config.yaml
n_layer: 16
d_model: 192
n_head: 3
n_kv_head: 3
head_dim: 64
d_mlp: 768
vocab_size: 2048
activation: "gelu"
norm: "layernorm"
norm_place: "pre"
norm_eps: 1e-06
positions: "rope"
rope_base: 10000.0
rope_fraction: 0.25
qk_norm: false
attn_scale: 0.125
bias: "all"
tie_embeddings: false
parallel_block: true
init: "orth"
init_std_qkv: 0.0447
init_std_o: 0.0
init_std_up: 0.0447
init_std_down: 0.0
optimizer: "soap_variant"
lr: 0.00524
beta1: 0.95
beta2: 0.99
weight_decay: 0.085
lr_head: 0.0131
grad_clip: 1.0
warmup_steps: 200
schedule: "wsd"
decay_fraction: 1.0
decay_shape: "linear"
final_lr_fraction: 0.0
batch_tokens: 65536
seq_len: 512
doc_mask: false
train_tokens: 174300000
steps: 2660
dataset: "wikipedia_en"
Each number is 128 + 32 x the weight over its row's rms, rounded and kept within 0 to 255. Layers, rows and columns count from 0. Numbers have three digits each. The size before them is the row's rms in percent of the matrix's.

# up: layer 12 MLP up, 768x192, rms 0.121, rows 286-292, columns 0-191
# down: layer 12 MLP down (transposed), 768x192, rms 0.104, rows 286-292, columns 0-191
up286 095:192162143115087111113132172072143088143085092110111120117092127128167058177139081101134093094159096141187155049141108096120128056112126099177185152122065161190111109125134119155129086111097155176149149107098139152120108118112075115114143100157130122091130112119126130107164132192155183105174087128084130114148085151086108113125175155136108072102156087098111115138135120103140071126181159131183133100129168125106145108065069122112124117106102124205141143168168141069094102084024113135173075135119129108166143163142152110143116102094163114128097126130142134113203131108185154115
down286 095:116165135128106105123121148162128052060150142100101112124137132146079135097120127096133135169098095125186136127142093102100181124137082087091079175094130126143148094101117110177136126169152107108132098058168099132128132146124147091111130139116105136092116184141152077176100139102045193130088128138094104169100160116151072089158140140137173166108093151123125220087138099141105167145150134116093099217157201129156207168101128144108073160178118149096138160129139122076145162069136197105094150153077126068082141115102107143100140128175129178138129116104077122150145172124155167118
up287 098:094128099104141132141124090113162212071097134134145164115127117128192123169078083117155155182105147111148096135072122100132185117122083121170074155106116089096172138118157105133084059134122176075143133109116084099132125143117102086126101157136146116142129121122095152162132155143190145127137094121110124137066150099172218148147062078125136131173058136127168130128118117136165122100115072100122125169151171160134097181147093135124150115149056135179124098111143177161110140144091127152135131049186133135160129076106065147072091160119176127159186166162099133196094147139180148140
down287 101:138120094132139130136121072074095130094149094163167154234118149105112084148068148098192131145173079137121143145095111053132127198126164164159209101091126106133104154138144116114137125162066145170089147146143103128143135094162145143136088117129079149149125093149147128115158114130085107150212149129134065154084159145131112176126091137165075117164108186125168090076131097135104188119130168116131145081099183175167119141114143141187153098121064146119089100105121023058109124154103126156091131155077098150124142137161150126152106124114154124136110130104156128134154074126112121178
up288 102:123101160072136175158186119124096124123110120174074106112086144116147125151125088120179186112142183191132140068116138136124139122108156144170107163167155085142144157100132123146173107192136096207110139103081154081170149129175175058123127103078142138092180086077119124145099145116102077170081084147134113105123080177129130121172120141128145093092150184068122110103119080107134109116150156137085156132092185084154162089173158070137126088121163096124100153112118083133175145131178106102144118147072075132122122052141126080109121132188091104094119122076095170149085084122094141112
down288 106:105147092133129103127166132158142098145119175109191104148161138106111091135191140137127148146111154160128117181133127091159148079145117133140107089150177092143181187059085152173165155166124178119216107179114102129129165125130125155152146140085076124140091117119081101126118110192070160152169116110115200115136090116079149183159120100153130113133103124128117118185111137086115137128139160139106107106195110183142152141081120058154131102120129066140144168101160110096130143104093189048158155135134168070210113113058135108102148131061116177116113145127100129126070166102106106095
up289 100:167134137184041142110134140114119117135155138183157086184123110157165137157136137150180122154095091052179131125106152170103087061134127112097148077098160185121114125188101104164142124167068070151134233078141109160156126135141134147155104158062154105144109167192106117193154198152146102093091157154145128168140129138129100088146080086117134123135171112082121121126121139153101136097136095127076139145159160085139095073158141142160099093107152163167120130113163059079131126107070112110150179118128166133135131132161184114193117176136117147078127128166166141110117125145156129093
down289 098:164161101078117178067106153143102064198124191172117128162138129138100128157127113048121169130122136101147106155185128174114113135186101129146182151104134180111144102134192121128178087101145120113157165207149127145135155121116128131081163052111159074126158133165059147092116140132108125131122100121150177168140081109132154071117140081206128152067147142131098126071109166105150033148103127108138115075079143171151130127134117114104108146089183106118131089125146127119080153133091080140137148128152099089138127135116118144153137127145105148163100151090059124093121170162168203149
up290 106:118093136160122144098161125113145139167129161128113151120100160078083100184167124096153196135127152157139112098133114120092121135092148092228189166101154095126136123098113143154190118104093172163103135099168099140091128101133137125092136171114129159162115110138128132098073137089127091126116138103130194105104117113154026129127110189138204147169095124110090137108157176089042170098181142153132123111178192139075085121119186115072158115115084083132135121099154116060181166069103167113161113114123129109114165103125159142121116038159131131148168114119145156077129117153141134161
down290 104:119080176111122097067158166110105104118100054178044185126105121095195147141070120148117118098111130184130057065131081120134130113168109138162064137101113120092087132123105195127136105140097098130142115075161121109218129111094106163154080099125101114147090145126161120136083126088152136164183170157136116101077127144138135163119109101120114145160114137123170121174120105164189130154120191076103132167119107118093105194093104117107174111102100104169179166122115120091101155118180141117138124177158095116133137064156068137113192088161120139182169107129164128151145100134161103123
up291 100:062191128195140122161126160131112130144117085143132160105135177118118187125061081126059162122087098150173126142138073157096148107131153142151048151143084184143114139031087084057079138146155145114126087146138128149075140092082112122177090116165129150139103188112180128089099144095173100176139157139102148154148125110145151092161158115133153094106098081149153141143129126117093137167168128135117181119130120108049129137104163171136114119153133189128106144091120199094118149120107140080094081153111147154103136198147149131129141132121125176140162089120161152179118209136136094094
down291 105:120141226118114100092119110112141110067118141121180121171140141081142117098158132079144100116156115189105076144161099120147155099171149145082166096183128101104081119143148192119126096106138202071078156128115123126131083114085177133117159140172104118084144164054080189151097071154103101079112123168136096093108169149109110189134125132077086138187099126169093178162117159151141118147105125169166179119127130156196101098098075081124135105118164138127146152137193107119190095126173135085121141170118128090134133123134158133073135122133133111145104176095209145134110086143116116162
up292 103:040194131142141125153196108212102168102099126086088123127121113093121099135108150128125144154105126183142144138099096119113147138118159126170106141141142043152103101122171139117149106116132131151077078082128075144120102108123185078124126179109176123169109185102154111116115102112159153171170063151180063127136105078148118138121100105155084129115127088200089162147133185103135151117110074143138115137131157145143140136164194107158122126115143092117130141107103142061119123167157110110139136144184085128185160168143135153121115171165067180136194156093175078183079105094096114165
down292 105:109129157121137152119126115126154127154114063112103135105123144086150076106131094117122092129134089169072106149140113098173164117110160172150092157163139141165100108114098164121118115114202107131125136125142190107038166167125124155142131098158124151109078070151109185090149142076119150118180162148131118153177148125162070156160146149113116178163118140164121106098125145163097166096168208120147154087121098053171153139070157181122148082190165132185130180161087120122172097110158125123108069172180102158067140086077119098129135111066063067164146121182105113147107158143130128120